Weights of a small GPT-style language model, trained from scratch on English Wikipedia.
Size: MLP 640 tanh GELU, vocabulary 1024, 2.64M parameters.
Architecture: LayerNorm before each block, learned positions, tied embeddings.
Training: a variant of SOAP for these matrices, 125M tokens.
Each number is 500 + 50 x the weight over the matrix's rms, rounded and kept within 0 to 999. Layers, rows and columns count from 0. Numbers have three digits each.

# layer 5 attention value, 128x160, rms 0.148, rows 88-127, columns 0-159
481593518510398462506435563537519531494529562469492440492511587494487465529510461429478469531411425514542509435443452546537570487430498636460429507430530512546475470517544582549409457531549590453566449519527476482558571507524518437499464546568459499524420471497532499454516382583503445475523542418462479400411526427431549462515497609551532455525361496549502580482497502586554520376501580581389478533458441526484586485558423560565478474511540583480494457409379497575531499516496494
382423555515497515514434432540531483504567508508508564439551438513443550484506551466544509512536584502475542494562417436499457462444512511438526543478541582542478472571454528479475515430427488504485469469464482631458497401452533484483467544485458480482459551449522413541502439504561506515486533572521539555530549525569529499506486438439530447533432501560563470491435533430422493480500380512451404479488559503557443476549353565486465445547459517614466406476578443456446498606517567
441451456556520511455617481539539469402515494558495523507557517499492415463609493520487511605558526457524523418456587542511586462451487493390365392446553491494490433489495570559471467503483556519457482609449453465453525452383563555492469529517460447518520495473557447526400497524481528490501417563535495482554539501518467507516514502442572523514551467505489566426365605499486492570552450399519531523514482445525478573498508525480571529435434516513525498517530520552497476485491510
533567502479507542475515583527450558596511617426542482430428527406488444440518576538482448502391539476457433570619589525573503554452542481343506518440584436542547502405535520479473472496524558428450538559547558482424604555501490489511486544439573460566512530563548419489507445494524482366500480458551481549552619512513573490488455442442492493387439551534438503561399568471464508473457454487488466504479523504451424556494436449464565540524473444588508519510372484476493500463489470
553479633522518491499514552528386554557496444553604539454505506600536534513531519512440498631457561505423519566441461474605520440545507479550500437586495531557574512571446404496506452372486436463396464563452484576553481495501539489487376436503367525522562527521522513486557395533530488497461453511427501477465503514583478637506536462449473499504547521448483503559517474531554439476526511403468506487526489581479524509471497556547489388580493572540427482497553568508457495508507388
462564502525438465480426640484476452427545558509512597428561513550463385447453465505490489670478526516422568506525545527481540428561482499423472566354470512469519354527404438458378570553516514488468504566469403484506505529580518541482541443520448611573515458475438470490499520463511533406474568527453498458419543522531504497519522542443487628482522543605541497496462564538623523504418540448440398552549513459445461543518595521412448512468440470434478488430538440521569422547455534
485496491440590539514541470479580517512444534516478562484613471491465430507558537525511589555419464524532467506532548474410456539447428530512491527447506500557520539516533526617542449514450564447561519493513600493457521456469486596549569480452465546490492428487502486504548464528425510496524454529549456542477500508435394473578516474486449478526457465499489529487435377520473586455488454544575469480496347451519413453451594411542517554515530488529537463502520461507458486520508546
533511495421478512562534531533500578419444417501573505474435481562495546509488502532546494515568436501513497359507487450494489568485583506483566568491486544441420467377545492513514527568577466413507437497438495501496517555373434545515512538531511470470552535458488496503559493536563494500506378533443531355485488478565544462479505425474530471513563461385479511502656365459466502507488400509557527546509529546461479429532455661416512425511486523521498573454607577459473547491468490
554430511432446466509474491443514414493480539514432435506516435529444463477501599464457547539458494543520450461589508467497494356560548478560457445531525550522521406523430537458497573456464590519527523456528469416545550466526544451480459520441544459474532447446555529472415522507553466520482579493452521509486462509530420523445529468582402468488393480529428485585478560500627447553511550489649447502572494410525558456460628462451513554565429499457555438471527542482509500542477472
518452466490457506560441556507504516510575391575555495431451562547468468554460488559510444522481459516543509412480509527526460473506496503604516468594486490549523510530529489563477452555507438478457462457483466443487423464436558424558562447491473432573482520523475453496507459556486467521457494547546489541593461567496531600580502509442550536514549444510525442524458520629546431475515540513518434471454492577577501519505483449520442435484500479489495538453514519536491507471530482
525545579537524538526537493481489474467498513528447593481496516426461527501426486536441478557442452460541626516440490518544510518492469460451483387495575507418484467439449494393457473471505464546480459503582547515542468454585482482476534601542621609473494519515495542505513506509529468456402521595554470529461456456530521554438469462497497486466516528514472448652517517427448576503436449533504465572567534506512489523521477477580463563545486524422513568418458575502487514499435553
492584468479439477433460447479468485604517596420514456533517537497590397513531522455572427585469516509571522446539414515480531524487380541485595505493505519479579506513445431543542478473487472481469510484518486483551506549544523514537474437578452567453532435503459571505568522466526394535552544579529460522610520483533477571468421445484526490498566505375513399485525414491580493452449648523575538591554534479588581493549523413516499563461494540584538488536351532550529471488586522
488501384504542526440502481439440467507497494477519525445479538550500523546437498505542448512459532526544505520439565451479367463494529521556471588467395535585426635569515472547509526552551454501483447386490522562412467431499486529503465477509511545430439401480523510562436426524522486513535524485478491352541515503538434493566433477512504516524611435516495475441412412482458527492519584469562511481580371483510506373599470574524495505466538484563527520520583420493558390498496554
501458557486617460550432561438521455534530528535472520435529456566602484500460481502465558483567500524529558504508478522530497487484556453501477475460503498407469473522474436546502575522471499559483513462528488497538438490511417586492492420557509430520489495587472451471395559469530497503531458574453522500511508585496551480562502578519457444508571448452551488623419479516578497509454495387420424666549540514471489571537560532473442534572489454478421575561412500501450437473442554
529472436417518520480548540544517464496472480496595375509467515449497406567509500515544445533445544493534562605464448517403429552436463482513473510508513515477454490597441507492498446519505447454622369460611535467507450595457552494439511527478429534600488593537455564555474497581508415479525483454582473529433506529461430480494521476500490534560476526619489588496558593454542532534510541540461458584502411485491450474442456460419536517554460548480594519425540441564454516534431446
493499483413512491600540485458426549497411433546503473565459570473477550408484585513563430594383491463481463612574442513515467545520586494453580519425591574494410469489515442522489574457519544459548480553398494567528471397512488495546462494448462454579480471500514684456502508426489498528533476530433441467569521516479499590558507550551448512573609453466479470494509511487513581481498474516562514439453472487431523591468522585470485512510473498420521509468535494502588538467543436
529478559381507505459477512576489490488504468474591464469468490522520591460520553485510435403446518491520476503526530481525553499509441499560395478459540421575565434455499509606565515472546557508314559506472563518512407479470597429498499511475564466461518561493500467559468445508570527475527588594562573491500511483560446482565506495509537425569490574469451430563546509541455475569467512465377521605537543475465540478459543499413599532562623451536458514490452539453530471522559529
524502537531544440556505487558475462487494515456522532435561515484563559459564520454620417491506602465474481596475484486571445527463453576446452538446433537502524493517507502444387484514472543502485439524502483553494488484498445498508596428482454508567467506431576595459466522520527497518477397507437460553529529416508436465517560570435365494486537514479532564529534474564420489562494505575532574527445574535545510497555495421517507535581410490476483480497501497544410616529423397
568548460499502476494526520544504433505433495556481600620527556482610621403513555490485420539501486488513467551539468531434613533567571534511508531482556467557467491575453483559446541533504529433501506551520548391472449529499536510490523461520501526488599508418472391470496454569493501480578496509496511391468502524457431468505531548483543412429483611542505493508574448510458493508565533469515484442570416460535495612376512558437477516490442485456534562473363565555418606369506449
448459524493485499438529438523479529515602517560556440519424483546499586457456531492488430390475468502540476439552500535528574520452537539569495453542433478520509476478559459500448502564493478532531481448454509450518540535581576512517454362526500531552545519531488491528515581465501537449533490586544578470524467517458564497513481478470560504419443450522429424536417499546530529485463447475523488540549515551457462565521579589467484517516571448536562499488576486565489532496470579
603531473560573503546493507481491480558538549414532528461625411540536541557525480478476480590481464456458508541507537478435495553432474450514487542489567432556518453504519524497509429476477439528511466536448563498378486505484491478452524496526373534510459452541590544505507501443506539506539548425540525452438394534445570476492462558555507586590570454520524483588418497454527564434522529449524565449498477462513483462448557480521508485466430534464552522576547508493529416561447545
478579525454513462640480485504581420499526503516472478455488539470387500421479493505521559534528545592566703473390519508550524390556560540479522424526471471505499467500511484429524542461484484597548498479482439456584580540590454463466413465469575494478481500419541509516560547479518455510471512405543546462442487464414557515454481501572544490515550426510541492485473544512382488538530535461482539488487552561481525467574494527570503477577546491506529538577570537466538530554477539
520555548487506512469540518556445405529530464430473497520490478567548501547434450459546656391400516457570573530505488517487460456522468436460431567577490483475567418560564578528459519561581507424486495577460499478459571514529541456546439510494437504507517602503478457533539552508529512466527462472525455484390478438522511493469565420474562471586428418527614473468446563569508485472529477450489482435548520479552526506489462484405409487526561575461525523508473444531524416490493525
560467533582434498483431434520580518498482576506567504508577451518499483501470464446538494474564523481498579507396566477541518423482551475575527527571589564513499465473524398541400492571469508538559461439522527491460466490516498498538481544485555450527576543485486505546475515467476491499476445400518459517592499512507544586484484508544602481527430440504501497515389439608467435498445489469509543497419606558508587497493427482484547505473385444449525370551544504479506468417464490
576499470572462455532507524491472460579464494501509508557551519527657495317562504479485527488533489443479509507576548563501562521448452476582533478513530509514544598556492472510547556496452463485423547478447440474475474517570551443555497575525452491412478449436469556519467547519567526422572528513589499399567467408516515539582491458546491442493447453471515472549579525462470520482389511450451464459557398529490502528523481477450436439534503504467562566554590561475455465568416498
476548540514425583420520534561512495496527515479426468554516487460486313453480562404514484456485513543496570434487507485424405461503543482575420454540549506465549593496496481495523454435498383473422543468534443442501519520550614412521507522542535576515480489552469445567565495491531503477554460515513410470465443436375568531548513520506517455538498568528468459527481431403470398504493486464412487498441606586530504572494553534495452517515520508589468540436464453505554530446521548
416459457519481488587460456465437521516523559489538416520545515506459439608512521546526416491574380433498417609460498577477432527472481637491457494647430454545598515640477490535540483479552494419592485622530562542476470517531512458532474556402471569494488455449475478503479428579486478449479532474493508479487453520471610566444485520492506468384543472385538514460342390524427519546611422520441447458510490532603507570487536425502525574590524506543468442467542433491465500448568497
498478483564541550539499511447537566512458437511594434483429571463430470569572558551537476492432590454509487453416528519417513470452509552444559564424516536530465520543516500422630566422580512508472504421438529464472487501506500381646537472501421486522583464462515598468537470491512504438543403525502425474505532544473493593470502515431489526447471484483609444515515519498411488511486508477530458432455513526470496569509578563510505474461443533429481525507458567511450488462421525
440563507475412468499455505476431597512546524505616514543475525473533543558535547506496471543505494434526569574539438539470479532460510441497485444442549453517531468455533506501475517489498428460470503535532552540412596392555488490484469481492543574482520444527481550535517581554448436434390374554432488481510571500465538462492480445535418512535500413535530553539500530499560594520444518495513508481472557457432577510444567535414601487501532486510505551342495536550486556488457528
482565505532521588525551582530503569562411600469520528587518394557506387568540515552520485466583574529469504473423472461506489485472550464512475528571490478599513489512496484536502460445497568435410465534416526471587516482470451492543412489525445478548558457522467526459465506455464462524473531547511470564505510493491438538561424508562471618505490418547373540432481440469515577395585434531469549471605545458526553474497499476467473489587534496476480455471529538410456379485445502
437582491400553504494564468536530549514513446432537535475521492552458471514502451529465556472495462446514506437638397454534473571475574495492448463449508450442550622449503467525492574418540569535537469517442546505541521529522492511481575469446536551434471525489443437517541542436481501510504458480497536491524546527494514589430584505495564494449505481556564466604536467471522592474439547540557469409540428539519483412505458471465441475468495431486498461451482555516552502412506477
526405528487524470461492455474437480521443538584581552573492466442538538456561542588471425585479469439426480510471515510469527437537468484491528457632461544456507533541465563558456486408489573432564535511532488468452470502514535486523480543454423441473496509546466411515505490452427534529551553554449548490393433514435486511484523492505427555492455493408497516552535624553501460553504443423547448393444571511455413483527599518444542451462482619522505546493521421517509525457536473
464551454403451518456549525549443473590549424544414451507465496582488540516517497510530372409573548529494505554502471463524392475414515477498539497443490532504540581550472558510522562553488584503504463474530424583403549600567545490533454503491498462504530593433421537405448509610455517431453441467547444512481482624591523469530497522465564550479475468548470514503495438430499532502508471497606520509408474422405485471498537404461511502515479470523529450536560505494480486513517595
508475515514426601552551501456487550504455456489433522427473428456558416502499516490459492528495576473518399428616559504486609446486527499481534542460509429468390524542520490516526577469454420462458575511540451518484556475476488533534463404499610452466540518579486424521427486540465432544542467513523438494577457518497492528509440458513399543562565501423519487489527583598457509510495476522568554532497395486492510538534490573587510479510480478475455450578489576554517439523501495
478506476465504566527495444519371459463442538548521443458599502601568447473521456531385504459514535489605488453517436512402466475590459522454551567521504526409483499515527511401568386500562413498499547520518539556485459503457503567423469474500548473517615417493563564495531486538541525536539558461522485515474511509555487493492499497509476469461470569518363485473549425518475540550553508562481448530519543541419503469471470567491559476528464484468520455450543531515475588444553534
410507525423553571507402387471441484567464477469558467416462448479489546487488468468537524484646468516482476489531469568420603488475535411523448587495524564564550478526526508555472407459486465442553500456595484469504492481438497620518603515519492595492570486507496499485507528556519513472477524562422461478616508487554511531512545441473530515493551499470535404479511521527508547600460469512504500460440417451433521611509437533513483538460515507546571587504526551506487479495468476
505502450585502490501542522538423609532469525459475444540442533456538473555569567519511578536426525525430473441531436503491509487450500509606498575506418412488531580512534567476448600549516520461513488445488482457598373406532575504514462543532498469540445473537424499454438560629516462519582461534504513428513552464492462584540584451470642504569443547443568496409507490543504486476434467469519547504513400520501548543440567515485458460457483511474460504521520537457595541460499420
473429515500491495612501559643380502523527437551495478496454455464431504537465541535537473532542424510395519433436423462533493542456441502525541494531488508490533482539471397543521514517441498518513560559451483521498465523581468485598498456480459476438554430479497485434449527530492496445463525544614479447522518450467545478513539490452575537448433552530581446396531520530542515486481532550472548497543469517421472582516491598564608467550511511592470572481488448580529531457528455
529592436457440504524553466467510538493527501479525441490478604479477517638487531509403475534493471549551507608560357474547469519513505460481465525469493472509541585591429492464472461450510580605433527521456447512627412444451406507486502448516442536495444490424512522524529514594516556490575553494444435475610436473585503478523530462401522482527470534437438556492679523493488442435456565552482437538468482505483488545547532503429507494601552540492505371508488527481583480434430425
463464494514508496620569546580548491498477502407589498523533396453505536486625458512513501513506562483488443489341525476450389573398581535479543500560556469441394463462485475525484502430570473471543487459397485508380550494503457536463508506475547435555573530571575465499531458512517562476479548452448515458459571553510543547511571554470463526473505529431384532438556546517432484531508432524601500529451475525500513528564464380594421592505594521465507498423560497503518543539546573
# layer 5 attention output (transposed), 128x160, rms 0.142, rows 88-127, columns 0-159
447448501574536470468537491458500488570503517502592458408483451522550528460501489530549414470441463499488457452550479486488504530532489453529454506515512429452517465474534537518586530556560535524439463472518434528440405487440465582604534495472509462512500484473439482479461451474468525518462470515501471498456475481547386460455515485441436555477504466568424476531548480445491457580490451503514517558528544446493578538560483454460560480550506415501580582497479506436530481521544542
472509536498459466466534570460440536476485481551478476524478509462530424436514406419510505478492523448543450579521498496495476519514489517558579507428430426511491500466507479432440491524585520514502432508548493395483484499584490541471499416438530546642522519469538469516509503519504388438537504519568531463417538502514502534460538487578501448507543482468485509486516474516489447418473525558476459525494508507462488457520520478517589483490498550425543505523564494521455425481412391
505427495441510514540512413504448520490518489479449559515484470476509473563495456504492486501447543584517490523537465412430487554583482467595508539498397505530482440503464496444509506545535460447473462506530547493554476502522496560464516508503538492446421548459508539472529584423552504417489467431459561557500540499531527456558542530482534441508529458579572494537540508517472522448540439549463440527560495514497525470485565505507438478524502549477531446514554480494545434532473404
467520559483453489539460413476561493528464408573489548433601547523527490457538469446471546518568464415497554473474501447556516594569406400586548492519575531556492487459442529544439495509536439471515441455522518562510423545503458565524517504399441605490532443464506541455525482508473482595499433560450476486477465484431471447481500489575611509570501503568501598455610476507498528447452436530546486493496456494445544524485572546494389418515520573515497537422473481475467566513481518
495541519560492452575488489467614497417568559483542533532488520449481530505514522557509538479570530543510431496496442482398512526587459518439513493452553556494499497423499476512520538541528486497555550375538498445499541463586485509419557576494487527518521397491522544519388511455555396522542512482618564547495512497481474535472462503537460500578434486477514494420523512406593536469479515495544550524493490480520475542583536533488539447533543459456564434564589546581491473456501557
524514566460501479467532454534677539518495448493453528552466530463464552585492533482468510498504443505487511497599534461463475512403575466472444574546456481483478538505467541491575473510513502540412475457527539578511531579381420578426411515375492536464502420515489503487513486543595484550462513511492495529451554461630503548488541539447457461491514463484417442541491510421474570477503430677460491454431458555488588498481488509489568458596541467521485433545599510426546536498486466
527484498524495521466504536469422546561488511485524493516454539541570492508521499553546389540494530461537495477450497538502523567553557469527458571521503523515490494512461444500494487449523425488497512521445470472525437618456425408456441507547489447532494569569541495587417472560527464426428472490439458482483515525499562474549428529434582501510531468497570513495513574530492506544560402528488453538473525494504523449470512576456446528551479492515552520511459508484566458442399469
518586502508500454440524431482476415499578566579451478481461493475441464492520507471452413546479443470486463543461436524508356468492496529536485497473489582570496557458468545477546562493490528556561514464529474440576565396546526416516535452559519480508486469517543494438592496504416528457508486509583597515536519453541476461471551436554568523535441498518592546432426551506448481410474495530501522507479539428521492531465480503496472504501501489443448545503470503544496470521484451
484462401611558548504565437516534561458415473536446477470471562468468569524484497498487453466510535516439568545460495562440489481484512600413456550397425468497456449490512525613545433473456423490499464547431515558500567551501511602530522490413526509444442504539468557540557567541573440525478478459491506506485550479481552499462569615441480558482495502471493476503504501513525473521431491453457502487570480511484454466465495515546497462495545467506472482584514403434459479442502498
490557490515529542489467589470490482476467544449444490504527437531460525479459552477523554522551458503423484500534468467482508489528478479447460537488538518409519479509560517468566435498546523547451499512506483524547458496530552533512510523545531474515457470540484514444453560452498513474588434454468541505520500515503452474483487569553434459518532498485498581501539486424438507489515490459485558505478470469542462482521576608517490509400452426508519443520488451478490403527526500
482453479451517468566478525493529454520471514468541552491517470465538549494530452433495503432562537432434427540491537417533500542449480516537434503536487481505533503541461534544447560469463532426544546510449515564496532471501533557508507440495470457553536513485513481525597482536540478652522492522529573545520425521484509553480541487553537472524523527522473515442508479478574456516524557498504470458508434481442466513457531557504556400422503481549452518578513550474409524514465536
486519527556467466540456511487571532442483425538579510551429523519431537469473457505463522479392474505477564539507513526477475488497496516458370453614499517426499503555604427469470521432500476453530487567462509578542447462541486394528580483465500498532495520488533504481470472494534542489392525409479464478459461531550491464517474545488455628525466467533473509474531550525490455491490487496448510495480468444494468476470494409418495510494420498539483410479551463416497515412517490
586460566518525492438495495540457540454481510470446458512484506515475515551548519512450566443442464556459435494476464554504541516482550546507529550516489511505537546418552509464491517440470556433525452533501489461423506525404447415532491475623561544572454531596504478474497565503426575365508468472487506489488572475532477515539559534491441522425458507530512518538506522518513503456457432541429598497409483540573488490532453514503451457510397463478544456513582505394547478478493527
507454408516403456460463488478546478520527456520566505538436510542490548453473489536510561514463532422517452532458461445492520520495447565539559556594481460466497559485473567522533423469464562476434491506515397464550572511573485528547507551433479447459506469559430550450548558511567537524529567557490538437516499518559492491518487500504483493487544544464533501555464433490602529511536501538526496457420509542470564478418487505497545496473492558482492477489543505472566583497500481
501496560481541605507558503486524500482478521495519473499497518490506523479540459487528500428537464504524460434577507531506635486518536558569496554503449548485495532543524510523482462513496492549433546479433500431429474541486537486526420447512520480447537431490515455511621519507509528520405470518515532570470492471451539537540554535474527532517406500479482504514491501536427500517572438404474528446526490457461510596565524451494426475453457477517493587522482545531555447492460527
500479476584504449424586465499467477510571467474500520476505513498487478547550490470475519484588523531535481391421445522546431481489447525549456542451455596594452493460460568458516486589468418548529467438507458476567511455401439427483478495549493527467558480490584351472526515520555534502537533443554579501447494458479527468448474491518533580503440457439464464413530470456495584479506477507501480491538430455539395535511459509431467452543568428496462461528484524525558547449479473
522544483512410503510530492551500475484557563573412406477508476502499459517494479546496559568499477459459567450519519404385524498512494462483471513495505499518518505467461448482446470564503521474537446511455495570552497547553449613562494553481581517496473420530468602408580476574456495450525438487531524513524448504408536492578566556464485616524531474560554488535416515533523519468472468512583454507520444562481490431520447498495405463440524456428496524466458459415452462451557586
429549503522479515519518519487547536468469465488566556500543526467512434511500493473452493500451554569427480445533461514489580532564483501508543514479457448573510554549489513570537466546516467520543466447469538485474488481502470500567453519558541502538558530561562397527440466488440480495504534507539568554492477550452534452508491515513512505558536448597498462508557427467541544489569558451536612447447472448462510457511502495589519527486428525461474516513465463540534497515515483
475441569463518500574560470459560498539499527469539443535492475490561485557537506565480548483470466469469469441403439482494501512555434504500538491531427613470505426543503517509522514562560445516545468488439487590508554471411465553514468507512481530456603505588595604495467511483370516553508502480444461559543466498525476534489434427497527577534539528478473521452506501475464677498560482513559477566491501565522501506504527494453431444535505505480438584509474471485542506562536478
553461494522479493564466500549429493491473482459409487510532501511509458478517468523490529539563490488475550491440518472462406514525535478418537524542532584484502573474476544503484577469531517504485436519464453578494488459421510530480486550474556496421485437444460515423505529518500502468475490566527393505477526504524491543475501529537563571591464507479554565483503441469491498545491546520470553491476461540560472451529482463492483516444493592500474521569522520473491412497491498
538461565452516524522520457429462553488472544523518491583450502462497527448507490496556499480472532628538513423448477513551510527531449501508410529495489519468505517480480486553501515486545502503461578511481489529607454549478441523456531438553524470488516545519527503522431549543518554519388471570518473529536461496481510515496470514507498411503491545432524440546554463579491439489510417528557499505399498546481466494506437582515488479506533475570509448442504511470594526460463433
463383458435511393473521512495442533479495453517454506505468415479464489463482557522476482499555546499432410547504508502437480496466555517518528525437509502525455537450544477468495528513405484512491447560576503506412499433532566481521535487498462515497523521493419422527445493547471515540460501539518531520510530487570515550498509473426465492476473440434447450501548476488564454542510479535508483548577550478533480433503471427532536484429495539509467467560459543518477515548518480
476503560530441468505463476468480500451504539542513501518568499402511578519531523567510455489563543565544456516477501497469527536381609509494524467625458475501416445497464420392504486489519536572417457463552543487546439549488500557510474508449504501479520447518455533478533501519421474549445470549542436543572492512467491533485521569492542537535499534543457458523545511504408460543503512480532450468540569548490526470480468461442530401463414491466456537535601474512486464543594436
419462508488536518502450554499418459496552454492393537582485492410510471462586497527485522434476496598546451585517501536492504459571514427526457436476532429481518488447515581482519445454456516488466524488534528487461448513537534485491566480568542533477496480477522527496496524518549446540506509507514565451450528532505521549448491524469442552499583483548479471593534471476510452484541524504505411514559486448517506453463438522528558489542519567492516528473441491575488522592532484
507483606524606511558515485505459520464540518541463519562514513448466497629518487398462524518412513513589561547428452499486496408521441581504572553467494525519440483475517538523442619519495559534514540533507596546517569554478530500501515487497561505590557482504491601520436599551460540617524500458564502571485484497513492468500439487450556640506508536509530544494480460472477472475543529486521465481502473571554459537518507472435484498409499499555465594491546446540441520392547460
510430560406449512518446577446510475485495554447518539477536470504479594486422473541477509564500449440468580602496557553521538476539452421469520476457485511445515434512517461472519604518495583540539452526496498482547457486496604557507554510504409446529489432534497517435456464488443510480501504467534506494418494519543425542452526622515500560497517450467412477505443559542470511555443535524498536410569446538509516554505537508460486450448538521575465497479510534478473512557441549
549471493528465498482510579504464588448529513496433497495511522543531561510436336540588583491498493488532443479546488453448540493539507495458518478349587484521512558449566494468497474447448525581470556453490518461451389499463441445476532464550444459517485520558476519468499529454500430534500502507441440517446477470471362481552522510555518474541527477586479520465514501551547521462482534408522499529572585515499461501551475500469513538502494545478442456504431480480622438519503470
509564506480532448538548474502515503565526494442457508582559446545556575448450542457420531526556491582462480578558429560619488500530435476543501531498507524565452449480467531499475462541461483544490522446471478519495466481460536496467477521515410505550480502554470440439432490494479527493483475370502575535502516511477412445443466408549541492589458449504467519396512443466511499462416493446544511461490479491573525468500502548497477548489438432530464530512574488606487550453495504
525501497540523497490540499450522471581487425485516499494495459544422533444458467466483529492482460548557612492474543458493447518540506479469438462549504568500473520578439500533504472529568465496503488482495465468525517508484481482534466481542473508478473440462606433456571433451528539568479524524519502545564454562598473428466456509556558427462529539509411471452535465499550509471432463443480479498453425537510492456468463512567482397520513433414505481479415532478528509452446458
513469493523483473471483428439497529540576436501471530495495534443623520519558457520527484540469437560616468531565584538451551461506512593544507554467552543465526509468465445451520498511524508468529586417512468477515448548494529438430564511473536528469540530520553464508474483527520494400455473462540500540488526548476433496474491609451505467524469549525534530534568569515524481546420479488503520489429498479462481483469511568441516498542545533456576439534499519542527533456589575
562515474544509480514460533504467518558478494489557506428464548546574569561506444442479457480497508497460526525470531508488510560438523428511467452594617572441456456518509485516557537482499428451485494592476440468508553431566478467533515507506535491535476440547472478479507558593567521463473520498510500501550514518468454447529492440530503469543538551460447433454518566533412517465535458519497452485484545495468532496519601613559560506472461506505489485581532540509451505558501532
520482531532489540500508523494498482525528513509514466524522536455526459500499496500553541487524544538590551528557452461533523492481522595590601530458519502581481502512509539468464569538534489635468553456467553497486521499473407412468499478468491523465457464499500607506439436482526378460513526462528482456550478376500483547498448490534529517539450523499490497511512555373521528492537472434471478540533471519576501543466422513461446488551579436584537472477472552526547483457466499
495509519536465457493504477513481542406485522393437539449438532453525457561474469422526577502465488485523461498510511527519552527482484560517498493518500498510419531500490462558431450477577441488480449517519467417469466446485551511549541497512461526526503417528577453471539544456459487537490456502502489474532546547458506454458470492447470523476526509487508495437477502526473446502461499517381539462482593422588545452496491488536436462483494513572461528485576529557455513481475383
460462449491598488524480452489500452538412466552586509535532451569471508510443477525473491498537442531454538527472443479533481431521451510522495492516447596475486476419491548431500453481483531454577454458489603547522527467490542496449494569483471538550463558399507499505495518457544514505569438508464606514557483520517491473522502441502558440447476455456540559477486454440540478475446527552481521536505556484456488493411601488452531531475534514603519467391503499527417508465530485
536455492523500556507496501496545557474523487460524493543467511426527591515478538463533479422539462457483512577594542579534405517443488480500508418449503576529489523424513506557479580540462530434604501400471515405559511472558503453525501514506517498498495522492461462559500483476511485445471490518432550478493594471532545551489509466508553554465497518482485558449432539491488579455531467513507519533544595508447483539542534446441518524461467537560424534564469527541494454482535463
484512480518488536531538550548525501468450550571468454552540461596529503525528552523473484447404487496501507474472481455525454526544542488460495469511576496524442458459512525445610512592495490546511545577414490490626495532559532483480426415521529435514466505514548548503533510436463485545545411433501587506535554530538539444534436433537520509456488500503448527512494452492444433449494475565459543531523463506455534472489549475464537510526490506472379498480509493451465530425459451
467495463509456528494445433469562402565540520524569540527509508579496472513497546510542485558539431461477522537511466557601508422518501556471496501604565508562509449495446412466543527484515498528470510509540430519525605542432513384514504515503521503468526461528499548454461559424499478534558489419467460523488453566509520410504493512444385444560512449484520487472483530476515515500503567521516484467581486552447466598534508484481471486506488490498563512507535456568493420486544465
472538430452422463503483509449548505492483486513452501496527556525503462530448507460431531513548506456483396492515468529501429458576552521505535451487522500530513512528509509490455557556590515489445516428487525525519552473481575527464489569573515492527451485444477439534479509448519572527520447507502520516532460528625446509538445473567443476528495504507486543495482557488420493479487566481509416533510459472475520523516520489451506491462513457502457481491479539482491453481523504
489571528551478429507465527548598542510497586534590470482491543528467510522551525520561476575512416519476489450526572533521478464536553469479507617473448551500510443560576505552558530563449476444478443558496496494452562465535458471527507471469480493558513435596454426512513533421437507543460504437461523499456488534456526539494560509580504551474518500472454447436481434432587549470489518469492535464461460492494483507599543520457552499436500443566494545546547530532397527475653512
472454498447528526398481484465549547498487453497480485464540548486550490541491456521447477477555501485498476485646494512573469535551473488561479523397525551580489568488446503471477469507569466483556550532521445452539368410544497557435530512476456563510486532488454528462466503575500526421501488459503577531490513502443474491517457488563477478493462496483568526564507478502530433553576471518432502516528574559562462525490499526513522516529507511481504562507434513520540511494476489
# layer 5 MLP up, 640x160, rms 0.175, rows 0-3, columns 0-159
469527448507520535529459518510615526527474455522507495535493459382514507574430543574491439489497441488587548440595433548497518583466478505498454503492576418538486474556524529487414494506442493486551439499493456480424473526505415521481527675514512427542523505508530510528659442518501492457494514466574526544451466579502459443542438505516599466470558443551413501512500479541388484452473550549515397492492443491409641432406503490498632528487524523401471595530523471480509534550433450
428486612512521430480421565508442468518488489525473559462524421436435500496525441505493572476528475427543506497540513546612520554461590453511436451523455449557520573486450533529534480468473473437495477525609502575553500483490431475496495579490533469491484511494482512470432578428481534466552382527468501502430462536480525529583522473562507527514527505553386513513542528439459503537511495551564418539503520416477527523471529424457478487554494490457481506440419509476499599499444473
536543562423457546572540486571451458542444478506585474520505510537499473510472505545535469513404488530534572476442569586470547476575570397321506442505493594463502485529512488523504501518522462457492458566395499424502471474547499385474460423518481562466439533554547544526538595470500471445459496492504550418449534541439479374487605486489596524488478489494551581509522433438537460485562515473537555542580466411448552530473540481501527460533423451503582512542514502488523541454458456
537471437457568627562510579432463520476540469465518459497451534518476516524475412543391510510422457537530533511470503427440433503513499405517549513603473503458505526486460523553553449546543455486517439552532510508499468479446520504559474510510394502453501466548543494500506518436489509498478471476470512535518529597521449448567516478455556552554502404449556452464571465515418452522538540458535550528477403518493546493484406546620532515456545502525496445549429510384535472619565465
# layer 5 MLP down (transposed), 640x160, rms 0.176, rows 0-3, columns 0-159
468457498493496551479511371480459501486479471456502435472523553431506579381549565487450444432479483486446533494499484593547426505499507505442511486510454490523530516527568502454507493546383524470496492394518481470482522532507537435609528453548387498391415454569543535551398575568503453529463569465563558550475509478472490409515591474448538592541526507517566513520548496582575498496517468524485562426479417477588538434446515513502516555388385419492466393473489522457445463470514501
446475409457458457503505484441421543541478443487480499543559558512530509551505554516485484447477486521523496462497538534512430496374464523463556445531531464456541559510502460403586424418481499548539506400418440437496498423475453626497460528520481455514472440501623434613577548485507422502461465489480530499538469479499520500472454515465406540481526536483524518539528432616451464445508525586497488494524507634573490486415523496456463529505539491437553509525507580534426490480556500
472459527421501545506509500520384568411517531525582595497446538563368516575413482516400562477439516470584571561437504560497554536617500538576456450543485517452572453644576492453475469506548503489576531562420535480446503468422453506485554539593520464610548525513609487434535430437494547466514456490398518508571540520517517541507471465445496438482438508455446468504416505521433555506560480439510487507411533487609486430445524508415470490519540527548492568488474381525517520501585498
553508555500584471544507505501522483519441472485561476488510494496458526499564465483572456460477419589559531529562531500443450502584397452470524508418532594608477492440505526524511480477525479555539554470415510439519418479458425504490561484430502544527457510408511547494514500420567449466444504480584455488477518518513482465485487490557454460457534548469375528453538565474432498430538496420466458469432468527557420506468544465490490573499511591484472534588430466444475523469550458